Part of a small language model's weights: biases, a variant of SOAP for these matrices.
Each number is 500 + 50 x the weight over its row's rms, rounded and kept within 0 to 999. Layers, rows and columns count from 0. Numbers have three digits each. The size before them is the row's rms in percent of the matrix's.

# layer 5 attention value, 128x128, rms 0.151, rows 1-55, columns 0-127
091:537452558495542352517525439487508484503517477509509551510561524556498549541443576461426512401497438472406509526510550525559545531551539442499589482485536504595529529451501441566504481454452552471391536456554422406532491407462627411561479497459445560501407487521519482462408432483559508490478541563577516502533490447570505458380552469464482431484491519511518539503518535458545491455424
091:505467552485555485504489642506421482514430446518556572524432503493501494497580533518529546418490473507410531410498525535472553563406461481419496447476544531528498536445440448565545447501517512506494477558515505507551540583476506455504512549552503336475591456532633474487482486499582448592482448443443549610538543518476576422557534534453467505459461474508478497537612487544445527467532
098:479554570457494515553364484541536499437427526502545565428519429569433487501485476478517565537421557461425446493406571489450509527426461533438487480554553559521491459477566575477551615435442516491502475531492478525507472488485578369512406421446533433580523556503528541456460507544557535534532542476584496481402476563498506515589467453512426453499486440537564528442428523523544522434529
096:567488427484458392529519539431558477507495583484525518533481490479493539617439551519602498494527511429535492487520497507537585374468421503547528473460465532508518460506467488582492536480570454433422474572467495475486578553517476513440426472485545567506497436484531516485537444455544573560456423423456511658426450536475541543452552422597490533537614510468519521461598459522508515557507
102:547505481490443551498546457548439516629570421526510400529516535465511391488469521433505504526477516477534432493423428532570451425441565498519514501440602531495501570480466470491513541534459414515591570432550554561536514450520557541512383527412472448497490436473455560468466528533457458480554498440546506552466519505458468566527501493502525449489441508536394473462569372547595557574461
096:483464460529510418518482522576473545596590499521557414459538451468438511419438467541513447480531416483564576476454610507498417538448491593512526512475504503524483481525448520490546549524511460426566493626425441555571474546409569511488502508497531436565543503545597491495467459452538543506502532480489507539461529466507390592542466445543475528504409450520480443494485509539564530352586
090:449492434388551531503545483457529518490471495518529545529458525430447506594453465615594492529547529588576521610442518490585442497575502514559459558449539494518461477495579502424421583467504527522479522476517452506435436521491522547424463554497492511566553586556452536520549494489499512460533471602581487498461533391567544450530428513443473555552522476478463488390469439444534458481388
086:444477566551565376561537485505499494495495490519442474578455477441493453474459558411562554545553472545474425529426475573472515469574569471496524501513468472397505536429494552559502483512528449429693539480574509595525555509532566502464567499570602529439505498444561509493506538525482519427511573495547440530561461479468551502451467537530625584477512544513517488473438511509536534568452
106:568594469554500550460472504533537497453461498454538513496559429420510571566587580483424509567519473513495526562563484488521567446529515500559435409517555517550591407481516450456516492507617486430522422455489515582552467574494496503548486467507449443573470479485438471386403376410550559446530494562479590461532469482468488553612495516508578472515529515434469481493496498472553560483473
094:582513503534517547498511497490426427494548552626562451480591505508473499525566482439512550527551468442467556525454512487502473511516514473478455611454504497534374487419579583650458511497486447458414477502569430453483509521508474485567579469508466586430461493555447519564410454452408468566485500541512510437516537552551443598453434557381499439483474510526500496555465490474493513496434
101:444499526548477548496390461487549554524573546443599492527424529497489512465506538505520462492488507452564509399488500521437481471506541561489428533541504471461493423488509492491452516593542377460536521547579478339524508427537465485476525559476626401449562506483406506393525552524446570549485460523522432543481503464474534472552496534530492552565454408465434509554507560499579500404447
084:516506534522415474549502458564533564497475391481461573528488497469551467555453549477567451559473404402531425501512565502517492477547500385461583542510457467498464461472390528533504504530476455487588469616468516578456536529475640475544431496543537502592440476516426455543472474477395478402489505533518520484457465514561489461505533510479434498458517566432534568452474516597493521612454
095:534465471475537479480465458527424452500476490585590543480436567539579501515534498527442471494537535469461613510466436436534537605435476532535509520569504472507483570546607373574506501510502514421458473475448455483538505561419526493468522544464651572521512523436582416491605472517567533476480567441456525442496509497526401500487498430490420441445482421495452512586482515476462533518579
106:612493484562422436494534466602515596460574421463513489499524417487459440359601425493508486537496498461525551464506481526473522568455490453453453550552423486478506549539505493504479578533447523550551429543556524460594548483486579471547497467533506561293475475552494464475526531428380503456510495502503460558538517512612537530475456468544489531547471551524469509545482463493464477509484
095:522530582415561472589538526482496430508440421410594525473517522384483591515519531553545451527508523520528533490510479454564519509498453508489521523530573481517458566485530601492474476438602554460394470534521517549418550542474511525496513537503447541550434470502431493449518464506548585478604548584527578561590483411517448404468480483611518505550477521488427578465477412455501545452489
119:397410484508411497547528514571513528449582545529549482515504452529419449543497461503585548501490538396476420470427504441480522526526522491561437527487490474485516414496569585470497530471405440514493444449518444540483486392579521547541510459532500526537512497490546490559553575604432567433494521454411419410518559473470555637535483491477458451514527549503486518483418607456488535529434
092:421551481538409554505537529549474565527496533473535503453516528511556505580477447519434481488411483455514510464478493548502488473481492552500469514555579506463477424409521454514517435483413550529510545496524502482493520424558440437449512564461465429503560450466478442511394592541433477563544435497475423605449428551569497463611438554601454482569486493545576582492507377596513461540438
108:470538410439478438569523549464581558482433499504516529519568511522520563438537454564511586479458415502503552556518534468502514371509490528582497518527439494479528490409533543537510545584557512447444381510598432528538520473583484473515496362431528510574513491436535458569506507353510490522481448502526510472480520533513581471500545406484473531462416445467558470398429444503507472508483
086:540452552435570480502555454581474493572460452462499461485468505506523582526503585516511520428430565499432549458456519546436525568486501480547443474441580463467406564456513469513429500490518522521383623460575457503464566543494544524538445508514492489559467488526575553465452499458500512575498341538527490413497526534505544490504454473462545490515441469565529391557428553564538559551624
095:458496565580369450495491427451502449496510526532611439451419516565503575473499622499485542504458468338487483468572511524571509455534556545533596454536502447558497406549568479492472520375487517486555469573484524531545473573481489431434588533490612493433555473542516437544512526528514476575497479464483435448522555455479557565521523530557470495493433469500484520445512497547502481459455
096:493528405563434549544543481514476534454495569506572486481477494499554549544505382484417504553432482586510490596603560513550447467465540494558495473457507492421499539497526481487543546454511478485414512556578514489473414472523500544472465425385452518562495530440508456576489449385436508578449573498502518411506459378485482570467570438526476433534425497446442515509468504572519537613490
091:496591482463543494557547453568524509510565546526495510539503464402417527488487470624586458486528539489489449512560570423382513515377508497481473429472529444514542471448555510463480499447580478434408449451517506543516414543661509487575448540512422472594516486523524468495477521443508494409485402413513536495480476522425529572509439552503519478504464535416454439486505518438479571476480
092:574524418427525505393507469515496498563563533465550481550525508492454470508396588483541439479455476490456522524529458469548517558541576434503508592477477479394462470476505518420596518459497584472480444569520506456484567426534532523488623583512468629535432497582427509417519494475540551473502543425503587523484537487439491523548498476509496621499509557387483431564531514474429518472487
096:484563524397472478537464575505525510512547470446546544522601437484448529579472505453478497472505490405457461582573537464476477517530513415523424436448396495475468590470516489540533556358524494558328525522517426563449508467405524505463508573533486511574460547508488546451498518487505556462528538515545446449497376511444547524508499441495546409510492473504502405490456590480567489455505
089:641552512535514537509550511593596515498457568451494495444509472473559496520600424401514433523578472503480486484534463547550539520367531499486435537527487512574385520475423548459496566497490499541451571544512450495400463485505464399540544487447498540433482525463572468417482426506557525461488485560538530489441489557562431526512488521492458584499436444520478535418438585434437501468440
088:526554456476458493507435505447535543503459537406501583485500456601509542432536517449530546478531462472567485431543561449476555476518440478401539442509445593461525526453508534427518392527519503456565555524530500483516536480520522438483523414491536345488444453497439515533558464495513505600547376422532493634461488566453482448525511506482410449500429534465567538534583482505526485506395
089:489416526640578476511465464504466536435473457447495574506482513548481435472417507632611487507529484469502479521434501508409598493517439530562550530550509479458466500494528474491493477477570574575480433446564475463397475492534531442513477505492403433544455474495575558580471563471574501483463526555422496487523460535519525514523585486495354517569572490501463496470583576464426557497461
096:428436486502530533437463555479417654547461477419519510460521482542563444482559554534518547450491520453436484422520459564472477538431530498500441537417487545474515556546536448527461473470461456458511551545521435544508575471504520501490532416539604524537529528627563467501568424492456471560465456422431497551515529480559549467400492463466479441452490465596566521667495504426500493518501
106:484559549550439512430414547483544480519482461504518476538539537438463515513476571480500629475513563518468630518521451573428505555444525585437483411531560532448522520533547539524550496415455484496629448486466505476499535413568446548485471571574594520538491517552453485453475480507400489530542450455506529620485465582492446536498428479477454420493572497602409473519558464493437483510491
092:571555511534552530531432431608502580509525544581613500486536529531532473502571494509446415491476426468487428521506475509457547544493417449488454483509435511611458455489445460495426555455467425556487544575491484572481537477487435413600464456508503478484537429570473510474517496511449425570459433435502454503482509453523599441531532572545468381507429512425486480586539465465497521605558
093:450545530465536431532533436440513462557512460544586363454458533595557600488493547532573505494467535431510508518516540499453464419507460433476521472497531629391525437515513494550509529445461454428458547580445495568400484448541527487555524512543466583585479564489435511500523511516485517514590380550465577533443442491533488424428483541535533482413556492469459540533503395497495528502492
104:427505636578506465527510462495542482395498499510528509428507476439486453540521489517517530461616517496512415493504528499417522403505437359521431478458537526388419569484560492524530493521552564462520513450537548603514520494595498504530492543490519511525537470484447435595503557605501482540546456437444412524547510559449503539573455496452478467489565554510404487558483401481451504439542
083:521456376474437525585513508498484555409495496501548468480461533468436495566499481452493436513523435545526438562481505503480516535476488412568466509555516513539446493475485562363550518475468513549566487414478437434434459448576636611492567535601518441504605463485543448462480548438477507521483502449480469417525465411512469489506589549519455549552531566401581534470532574535507517468486
116:505567521535676449423513487523541488491607485446512504480533506515409497568472580538529520400457535539435482514454573432490538515484470439476506528483581476394504448486465469492532475466486577503420556382507509556519442584466489557529529590492470531333518521523456414507484483549500531463529507469534488537516469550521540499466526377575580459492544424540502503532412543522493487477523
098:530483424484548459501558455420481551583576467523515506507460517506494531484471562595523421460519482521512462519443441512486506531487583498538475489421452488568536466406449448461544515519538522530524582480512593424545580488511536504433388503456483425567449504544515558388407546552479470441509456522580463407440521483515516487443528559600523507442477491622488486539533551592576545488619
096:510563547514468481491574495459475462559578469404512566308589447522448487503577516517579619545490488467511489474419473462501496574457445615521531499559535512480514486500455571545509503576544471547466534502499474489569435440500528518440445517532489553473467460567540448494419482529511541510480435511547613507548437529547506520506520462595531358483500513586513479556455461453441538548468
103:578522496498543470496553553532568540520477577535547484577489563473424394541508442533499529617625525527590546486534546517427404547529390470450459506541525501468446531449625412507529460560530566525487528512526535444510453587454570522537557484486462529434451491458497405475453459451524533469538471610516491477470531441588553495443502492481434518487495421463510451561471441429455440461501
092:563469466525462433467517405480542558550518432485424409529462516504558499538549482559404430497457456559517509469537517490529469485546482460415543540514417513564573494551495519449437550471486467485440593539449514576558424538449496496573663456495486427451508555453535506556438515484475466485479523473529435582533594427470379512450579549533429488484575512454478476455538564524472439582498
100:476519505499541531573599468490519521448477454485578471519445531504499647521462553482488494491546502544504438521598526482569606482513481538534500522503477497404389516494458458512507431503586633456467581465439433490474574482481506466475471479505500499583515537494492367457459469493477555542562462513521491645521491534475458492515595582468533540425536475426525632480549458517465560562483
096:475446454525537469517475571473447455533499506553445559600550515587466507483439568601512488408392499547484508576550531452493552499519483463495515589463477523432377500460544560444557559503530534410458512426533533553486496451582586482467517537589484545486484545530490373515507460466522470579523530547394601572429512566469479532553432447483540555472516472466520450475534475458422534463559
093:542410403458441521545493493528489547438473470523481512497526504502485483584546429451452510475493584520563529528553410531571510472405451460477454597478567477467551535521598507413540462557498540487568470472555503601475543567628544505608440488546481497474503548481464472410444549455430435505429507506556436461464540539518449477505463470508549396377461546544433574554495463496559524499535
103:493432498475527550434488552523445474570533519548525455483520477508533464478452485396433523410427466501427482486490430468554471623521464567408554456471499364514492443454405466496517431522452581451495582612619491482617544583523510547544505520436479520390504455549554466537497533534514494539495436437466518527495486445535474440517491503534498489554472578516522473594405517426505480524505
082:539528491455519529478435551369463586533441520460470320450545550553494514521520482476490398571509513519553508493478543481509574594510414485433507500528498583507532543480555514471469504475446429442515572539436460447495418415521521550522461524524540508509501463444534635566552548510467555461542426493437536462536434585533529504469557405494467486514604469478501476551419494448449508547553
085:474539488502487485431475395470561524499546525498494515394507594537485496413601472611580508491522524439481561497502521519468548417431445494544556486573494588460557396473494477441493523432489511475504563443629494482510576481469524510536533448455438554587473532464481385526543509461522428551479519441544527437554536455513577578469567551514550555493431457475452538480517512467577494400420
098:478486560520558520479452513448455550512501482501570560467536541490509511563493482487619607431447532454478410450544535485441418488474478510529539449559496486488484413460468553443579495530486436509487401471538431567512466432560505475480418532509433619630521431472556534424438561467502493446612476455461565488508448491567441510574461507530522561496475401590525455460496499532580538500425
093:549514455613456561527507469427461557545422563405477522503546435496421506551557567451535478474530527487372457421474489492557499555385462476520529534439528494509503510501597527551511475559566450502453519537456534525506426435570489492515529469521521454541502480564650464483431420488531537608524558447635557468534543460434479551503443442479488493491512515507496517483447553433562430463450
101:478501522554499390545665542530550491500538486462524523542436532554541451490561478542605656544531533517542453421521526517528420560591490465427488371478516603416490482505474520461523536490497475505490515506507438555475502385449544453505480491523519442497504471512563464551479449486419501505559479479526387493543511518522521509483477459509531576460417514476486518443555423525456531627437
089:579427546531525444462592458513463456472425523472483498531475484480569455540469450605441403587505509519522511470575450463500516466506510531486515507508449540488482425468478505514586442486539520438598468395471486552539558520499516479497476572418393500437445483527530429454544425425493469482467473583564548599490515522537523347536596556542506569467522442497417500559555530610519507479517
100:510477481529514495453476529504475525525622578432573454474528492644405524483446467447513578434386467515457480471480516474554433471461434559464456496553538423507494423522525448525543520543519492520504419479498447528477580614486423460466459495535443453541492524513557586553433550453482460506528569445454542534546611550545509415488582551524475534568487529515411438413541472484486518448582
085:488482463530534497530558474500458511471452488527457515465618504450462502436450501556549476465599464665572561605525520476526478568512457593484529504516549489475451438491459550556548542561531566505515545487526469485465533620427480434531413445510448508540417473445529471543512499518433597421495485498345432537540464472450443476491553486589513499432474520418467506547447506436460526518562
099:439420526498622539454533516451485469384541537560398480570538470538538405511513502498455584458490485579578515524499545464543483596555579447479499510481489418581444520627583587476479545467542506553540557528475458491520516429373469542384426468508521495532487507504468542594465575471524475415524504478464471525552510503467485543456478504439469533526519528494482406516439468460535458556446
105:489510472482511461512559442483452521523498482522462489462479487515482483552497571548443454598529420526382485620564579467492519476494453441569424547521418636506519569453424459466577517447496509476534558477414588422439426439496574512490484514511500535628500521574542468533514556497553422444528487465416488501518554530470456504415555534421475573439547443522549525571552515545528511536565
108:451487404424483586538446578513536536483429474566458510490503530565473401441535532522548456365501429481494550534553509441519427560510462507518481517460440513508527536446553483442433555479588479433434498524533455501467549605440498455504566512524527590495550448484444578545550467549556550472499533502475562419443508393463531510492555530481459569517421536541538528616487509459461468532635
094:477448490527508617485463566552601530477562387501450476465543456556490519478562457542540522584521502574435479441519484516481497590599462510406531486458543502504464546502499522467468532498555610523519508467644543508482480466409517501540502509497516480482486516501623435569467632493518368454503529488499542510485503446587489504552382485494442459517521492534425469487450499562550394512507
086:532540572538490471442532536426496550506417432459500594493518540592565558542520541486573502501459401491497449541538462579466511469513483479433509543505508571506460481468465470598463500496524480474397576514487473529372513466500542438527398493385496494462496527461441451540531479453488510494510437402477556527454500590642630487525483442470508510504464511521536465494623556489559430500422
# layer 5 attention output (transposed), 128x128, rms 0.135, rows 1-54, columns 0-127
103:464458479587450587524503574470513582476466582580388498542522574558490506476470531487447540472513505420542537481567433496576498535443543534501542453544477504440460576510502503516484498507569548477487477554510648529466525510589495611454493579398520570565479552415470456502593565539381519583435544483450482536501487502521472500513575540540472553587452530521476485604483444484499453517524
101:561609359466508496455570546560567527549529433446528409423451563575573566585438515525556474546576579496587449591509513495547457436538574477521538489505479491445444586490516551502534544514524469519471549511488586489490376411508568556452476552436482493532437520483366495543479503461445507492558454596498487441494519467473513505438521434463508485492481510494443519513475524424526451465484
112:448485456622520515574553443511433576540575536520457400590495523430501453413546512496493435504539490560469533375533379532528492506570485409526552462490494465507592530546469473499424459547485455467461600433519468496530539451553530624409542504483548519475461559512483424440532520489502457469548466527491497445487529443427527462421461619436496491408576529521548478502485501545496483530506
110:498480496375434638503450488578497486475509504483494512529540532535439475389504440473466551471430475517427525525451508465501462558520625506474526498555522577486499566560583549485450457426571520466572486469447562446535455502473515480462541445526499502620446490545473489491460512551486570520564435470450468451546482522455547409517555467497581579421430487524481516560495585474369399510539
112:485458468477566418449497525496520472453499504544519502543502422410498624613611515574471631487460532489495525556428565514513528504489490511603456505536464428540506482489473510523495524446520593471477455532471507526494541471496458540457547476587514534595552523504576542518421455537523502464515440465506507484411423518644531377513512493383428505429538482419500517479498538488396474548502
115:497506428572478457525580452526552421461452513452494509532456523506550426603530518505387550430487496515415446420545466581476524579453580478612539484492509490568492473564514521557469491481487574524513510509547534533445485526555467432484575446468533516451419437536385634586448496522465448383575442447471502433439480553539511454480486500511489516440482441510557516473426476507569489543441
099:467463511632447468536451479504523420559501488493461477493574453518561541426487473531390572459493504421435456479552519457418576446479457516434456556536477509517493531511455581524552391518330443371490500532533518560494481564500442536521528462521485437497576430509533546440384527511472506443506526448462556513521526571484512534450470455513488398477449481443576450547531538535507537450554
097:531540466449535604471442475522567471580608477433503548483507454551484573477580474630514509453413595465508603478478462524513442569520467491501415472486583548518447521507466477470463501500527509585398441490490509457515475448542382488521477442389437549438495423477431505466561449531505459470506484572453580572395479553420497528528530594542452513514525479482538427507462498494448491484518
109:474438509385503415540546516505383506476448581537496457458498558465525406348480415574518457476496461442496380536480523549521493597578434400458505516457465450489509563564461537501443530400488462565502518510524446545469438487478535465487452467506473563556507473577487498453497536600448451488509563435474456609504493498488465495441538438501422518505579428424545541512466518545487507523472
108:435458490410462488437477480475527485595482524424445511513511413554524536563478515564436449580535446589552383489511512538568564483374526512522489495546491401537554462498496416371420535526474560524605450525506529497513487526524459445453421550557482520465473613389575502537512472541507470507467483488460483490501591449452492466537482482579466541536563537399500497537542493507525419454530
119:473522489520540540572512486485458424520479534493389432494551397497506406559480493542414490464472540497472473584522536508446493449526496541552489449387483563517453514455492481414507472467422473556429569434462483506537510509455522418518461398533536501488500468498410444516454569450634438577509542500422483505546480597522491577446423500582524498499463495543491587504447465444349491560487
097:500387456439508529488391574479491493517499532493480397493501498435469474519608550531500541467503587470436495459559453537494458580427462536441476511511549531484532500466474470543515529526523527424478462428578429490452432450574392563480478412538480497467439537492463523429454432547425523504496497455513423472441482498490466480584527464520591439498542403454563439474532461468515424360392
109:571465507516538576501538478504520441457534420472469480589516486431442516456454451460541489511442468517504419500461483491457462521440450536495531401466454308476440433519511563520553536521582490500485541583454596527456484436441542447523611497464524511414446461459462518462480533427534476506487413476515412523519572534420550567515539531515519530516554619581546502452440531486582454464550
115:426518450494543525382482543492586476533500606571547507533498551466497462540441570507498542395412478552459418466477530526507451535507586532436555611448576521507438478495435483532467642540582553475526477557477453483462570536555431468497537480535490440494506476440524522553559416415605536580391463564487513491497521536393507563466538475494502502520475518526536474538486521452517442442480
102:524452428509454551527432563447490530511537507522522520522462468517572443444461484506587593418526531497520467580579467527499471481512542496482471559461515463491404455564591471528464441545441488502459618424544608480553593569479501489459489490473434462439583496562523523463508572475463461546483522470434444598518548586537644472524557430448475504486577494545557421562547518417502516445534
123:511523516577515520488421470484535492596539519446487587606481484460517477459567494478460532554544484577491542540493551544482549509527407536576651479551585502497500493463567485479418554538500529528569445552416460496496518607478440554569452423410493465523539549504531509419528573504614451501506513520579483545542447427545429494561457517516533477577533506504635460560514525564510515492566
110:626451518505533430421552584579480555535507557476459432491468427486529476479530584471426583479575495526425521448501517436506483518514525567569558552467481608530520507488544499473480492480530478498530494566558526545472481532512501619589464493607567466503475582516527447487458487405616558516475500485446457493478571533520512578427597482462507405476461438450441587471566516498546478555439
115:569522518523480572500477467501504447517533518523420476483473496492476481522475424549476466488540490561455513468513529406477422630572519467432566552517562509540477520560538482441505487460481509413640510516490551540503514602446414466431506489483542480473418477544451459570503391517493594422539563460461509496463418414475517540459529605540480436542581492462482597544569491506380517412528
100:467535420513445475454508526434604436499476492626439539448503443514536491414524512414535550476557511431495450564380443405614531382452489555499528535510537480507563548552462539424487421577517465489577458503501572514516506454497502530467524505488526534413407538538516519598477504449527487387512477512446514528491518494456491482550410514480528564532617469539509556493540442425533490517439
114:510427393490497541450507528522468545542393480457427577500464441456535394497505508558378509489457515575473514573510499399494472507454497466485559468500476581551528507503523538517583600516441465497435524407496574469446464463498503478568530521459540537527399507532567580437493517456623555440553483498492491526532478548536396534446516551486551502498424551492552551512405578455592488483566
104:571492564448454521445497485522511447537453475534489460523416421441523480455467535450523545431583423436520536463487508478464487581516436375544526509500525437562523449555549496592533495521467552436558515475542490524480603528510518471518587542573598516511524527568588538539512593616553523492442477421590509592490525436517373522570568507513445529514488430534472541515576534536482438479454
107:513564514535425457465437507486461467523540466520500456467397540586545436448438521470441560480404466491486540515505562568534545500550505400515476517482449458451540537469454481546501555481480576534629550486526515543481469498511600472371563465454594450460540470571496562495451521471494514513568511566489564463496526469477459447520465427447463498583577492514624573526625571609487505484527
102:462465475517450478534484502414658491404447454551493527516521496469484475412480406590582540496501578529456515519512497477419464515525487519520493518481443518497593514564458462535392575519567510507531468443474552515513455457554502406500495421574531482560625540435486499456524461536449409544468455586561485493618482565499540484454531445547476461556525472629475474517500429579525500514466
108:527470543474508482508492404471537535482425585550459510501418534501437479439515509464519566480511510488576559449503511496506539492461437522452649427485468485536516550520535541473457488503438551514521482437582633404613501507702495476563531468519487566441537506531472469558515564488466465508514497501407525459575585433532457496491527489452441550467551517429504430509576464543439515523427
099:437485450503470459547557522521427524478583575497506447465490509512485422548502552503498512505483610547548384489490445456471451498525603457469489462448528543493579473524537477494517519393534463481552492471511503486551589442520540526538502416483471435550642505426471513479475516513453424396405419391551548461557511494520532523570580545429544528527525541496475529439607450493527411597481
099:480515568568534563527553496490409588599521534482434396519468543464484442519473534557552473500511456558484609570463521504502463495557605472554592532488549533560551590534543556617534581512484538516469592478585422453549505505537533493445432537494457602472440575445434507504429480504495496572526551505486505528520448567571575503466469574488545537497492500553453539453543465577437543533553
104:461595452452484456562451533483442414481491503573466471487471436611537482435516556327574498464497551505471568525543572494472500496545448451471465466574506449579459485462443554475514491522487526436447554518460540538499482564536488590457498502401520489472425485502429454452513478484499483524481563518597402572579474501482546471532425440497638511562505502531449482614512498572526440550516
108:477431512455506496541564503409643423505497415453475502525431557482506568610377506495399402548530494464488464571482524411514492475594519594573582443540620593499492488557507524506429499570553404530504420495490519446494495537522510477526481554526487513515471519458391505507471570500501502509532491485489566504479472535385500476539474571550530519482497491484476478404527489506536484457405
125:493432505435587411533507404481577562513502549485532496483418444521480502483620482565468488511510447424520450560447482477463452516643528463572495526431516426475478552465424526533465420514589438524499543530453474554505393513551585467494525534574503484499505541411545529527514511436539481527497576510451588451479587478488508412459514447562599500422529500538595524503460542545537531468579
105:438465502473449508373480598437543567462534576437403447513493477483547490559495585404486486524488581504571500454512480499556498510522474530497566390453501502440545634500556484440522584525419441507530529496507441397564444467537516539511571507547567554519519551570509543546480464484536603529481539450530523436555493571440537522510458494487450530498550512506524518471459653517519406494458
103:556396502550390455556490511488481497527475531488467614445478500453447510502542412507490487551483461513496480502487437461579558547508507493602462559452611485460534576503594477485503385586517517521494563451594555479595546522517500491474452528516490448462519592521484542406493516463472507550525574464473486576517534546462563380533446412461448480482405442556604580448519519491458454487494
113:488572463366442543385472554457454426539457485483550433519484485533487566415557451526540435523395502507505533524596521495588491549495534549558573493524456452580473412511520516500397417383440406465472516504536469492501456543497537520492517481476415576418508478519534478423494506408485478567486494568530561507454509433498515405493460508468431455498494531549565469524501524604474518566441
095:475514529588538506426490474531479489543431536457485467530542470491548486423459556530548608448506587443404464507578450486507489465577479558481561487498548462423536543416578427599483517384528492581519551511495462512536533447580576463473465506449493545471559500508526535417470481557584491475507511394561532571510460452410466599545483464537520448546495404500428388528481483583509501463537
116:529544515516509528508503528544525485453442560623593520539496448559605480474369491508480524501518449484478515439485426503496532491468521472511472483483471546553492601581578436526479507518537443535547440558511506491488555479476503541521523485598487517475563457544565555429434448393388518548546479615447552598533556434488483481554419571409431517507499541518523450546430410546591478526455
102:472525578568447491481413429551565399450406496580438542533567451544558512545538562446501587491468560470523551497474482555459478472512452544522403515562514554511484589639446505437513434474496572513419413466553501535492435499492622501496525518562489521539459477485545535610527491520536469519545521457399529477563431548498500491527547497412534558603464505503513510423477445440499531526458
112:435402440494603474510415506475529537461457502560421450558482568445629556484439488524538427472495484565460430481515545557540477484567506466517471492550522504509362527467514492515468464510544491439614446503563530495510536485491439537504500451554484506454507591437521618495588491481510473470597539444418450516522558433489538427544488573429526607567463496446503516534527496569588497455545
115:440574512476428441462515494500360413496550500550433474474518510510536555504449449539406465416412459476423520463507542504537524515430621448522531484532469517432470421513464503526458508455501454487462451509489559525529583431534478471500467503558517457388540580499439490588528498452454485529447532450523490562483585602521516567436434407494463424560517486516504465524484437578620486454577
101:461503554492381519456573572535431518429504519512567500526549520475525471544519523538557541502542497435464490501426518452540568594444511362520517488404630465371515477445534451520562496560464512582541435472405489448415554526529494516528414462460520487524488393501497517460542484594430592552469487507530567416544473556519492516541522509485497485481413486542446527557509508420505526454436
111:570495459474514498515518602415480498529485520443529471397507446506495439406428477525585470470585391441504463442489513545463439495466539501412501511561559529492568515594586565558467444384488453529546476458493564487505472434528536493504507490475460482383438465417488450417430533499541517489445536397507402479441447549537552509603490445425416474538420488500523472458490555492498472513526
103:516605467531510497562578565423553552515392462438538534509562438461549432443411423498466462493492540482494494456506480578480502514483552474618485601534535448553608510532472449480497393529551557380529548546494544391479457470553555511420444418477506514511534578504473529431456446456548519476465509583539491550520592491473547448486522473499512480608554504575504492493496500514459584491459
100:468569642531495515466545535480487505524527528484520466544560511459592522493552470504585518546541510507488406483446474487521512540514527609514548464623541431406539497514420472518465555456547604461487543556439553496468502521450567487522576538577456571427580486469549465415520485462536527596482543504454574467425482524446438487418593498466522454532588524445532435389508480523480509439438
109:560509434523519555490554521504557584443520476485479510514430451436486522477510527510522518481483480553560499470501481541555450408456518573597495533549514590466502432566530480522501592524488448584503463562384562578416564470352397466478457480542539542573539488490526567506505519479488537492445526475529531480599494537393434486617445500414482439538495472534393524446492455555589524499486
095:413495558544538472504473367549437416426512478463494587567434497445484551442514469494557564496501484491487546566465412480514527452498527612558539479376518512522487453474545567511559469496505450536540491469571438449479569523497400491478561362482552513514471580493403484483464510519501469611420491435531447498505577477480535484515426518533580433493494471526489536478500596501441448452413
103:505435582504455550503579565549462418484419498532437502457488502484505460555410560448445492452397483506546517477555512412472464580545588501514608492543507429555537580520512461494474481559572540477470466416481536479520429531437484580480479595486563496457573434516623553526510480596525503469503492533541486633480418543480478458450445485473532440521564536559550532565528470474471458548585
112:484474428518464468555506480508522509497561570483402498575410379490460535481476521476449418472534526501513478501397458559452515613527489568513509525455444466544480490453521477459478484388497503558547614436596533512463483518533509562467489502509505489512519584507459427512455490546533451370550596543543408535504485461429538472567501461371492375518525489439513594500502423539484511488559
105:371521511499506503453448535512542454394479467509459421556468531507531472435417468572415466613520502514504498605555511525457478459536515467579497410441512524468486468542463522490523505456484534510551449450488542558480612470507552541451524513411429517475457623408506581432529609478463494391561400567573475506489474478494510510501561597467548486553490446442472460532486500544421489512465
111:452530454468561576447447550528528520626554545495468544574448523476527619563556544531508471494511482445488554545384580512448523499413553427538525591509557512580515578496512508586484504586517536492536439496655556475531470509535492567517443497495452420523539483493456451520541510457481533467495518476554600590492366507578544543486512510460506529526480416591525560537523506512531508508538
105:552583494422478506486481560522450507445563463484570559519565537504539499494438514483521537376583548505506488484470558540469534578490612468437441504539574514547557518564418460535502487517533537467430552494462605471544455576528489564544495525508581478567468509529453568505393532542492581583463587525480436486485509487483533588482512497478534479536442454450512502405471382404519411557590
114:465547444526502406478448538487488515493492415600527550514444379486594447504583553521521449535521522579424479447488455461371529535472532430543542453528475481489469416538460562356449604538507545543522552471482481543505509439547551545379563533522443477466537469559439381486542503502509528449483519476498453448484398463438478513499509415498440457471398480468480542537458490480468509495509
102:584545495475524506568417492493526408557547498489524403567389464569519482531483377377547540439517420517540496428526440527474514475419492389459464504479516467491498409534494486498469417489525411499466465493522480495513431518431439503466552492452553557427515450498550592596538492545452530572520634482537519489574449526508502471582559452501464458491514504541421433477506480466511461587464
108:502548387517472597546480479558507593541442463509471560538431457532471631534540507450476419460446458457495478459411492559470509461431427531464508433488494498509531440501485478511527475552438423502463418526492450453448526596576460471512566382491447519479490425455552510492484526580425465501403485460572533420454524474548463500446460435552561538513470518538417496432485513495472645483551
113:569407529575451489446494502468538470457336470525575452443588547538491591475446521465530539448475513429529524454519474521526515568517487508523558458464504424545592547539530552524457465514488473525487429489574429525637451475558504497453526554428484538563439541497490501499493439482532443498516498574603501453381534511500606530600512535473568465580457515504457489379521521490558531511507
116:551491495490573565486492470428515432489484492429463487431468487474543518525480474430391583540404574516547488500506480436440596476509483534484533520487535467481561514564474460552499538527488515552538448494528496427506495454399514443494486459500525593470457516609506400563538481556397395494519528409540452509650456505408562504489488556555464508475499585576489415488514564559493607487446
102:505596511499550391413563515583517552560522577534465435501377496463528499488522597470538521441500399481491517499520463420453409497470506562567396551539472400561502461510516475472462466508386481507500506533451480519510530564554466555491564490528403512513485476510479558454559523519499424444424454539575519508528574557442431492501466518410593430533555486503505456506509474448462628474527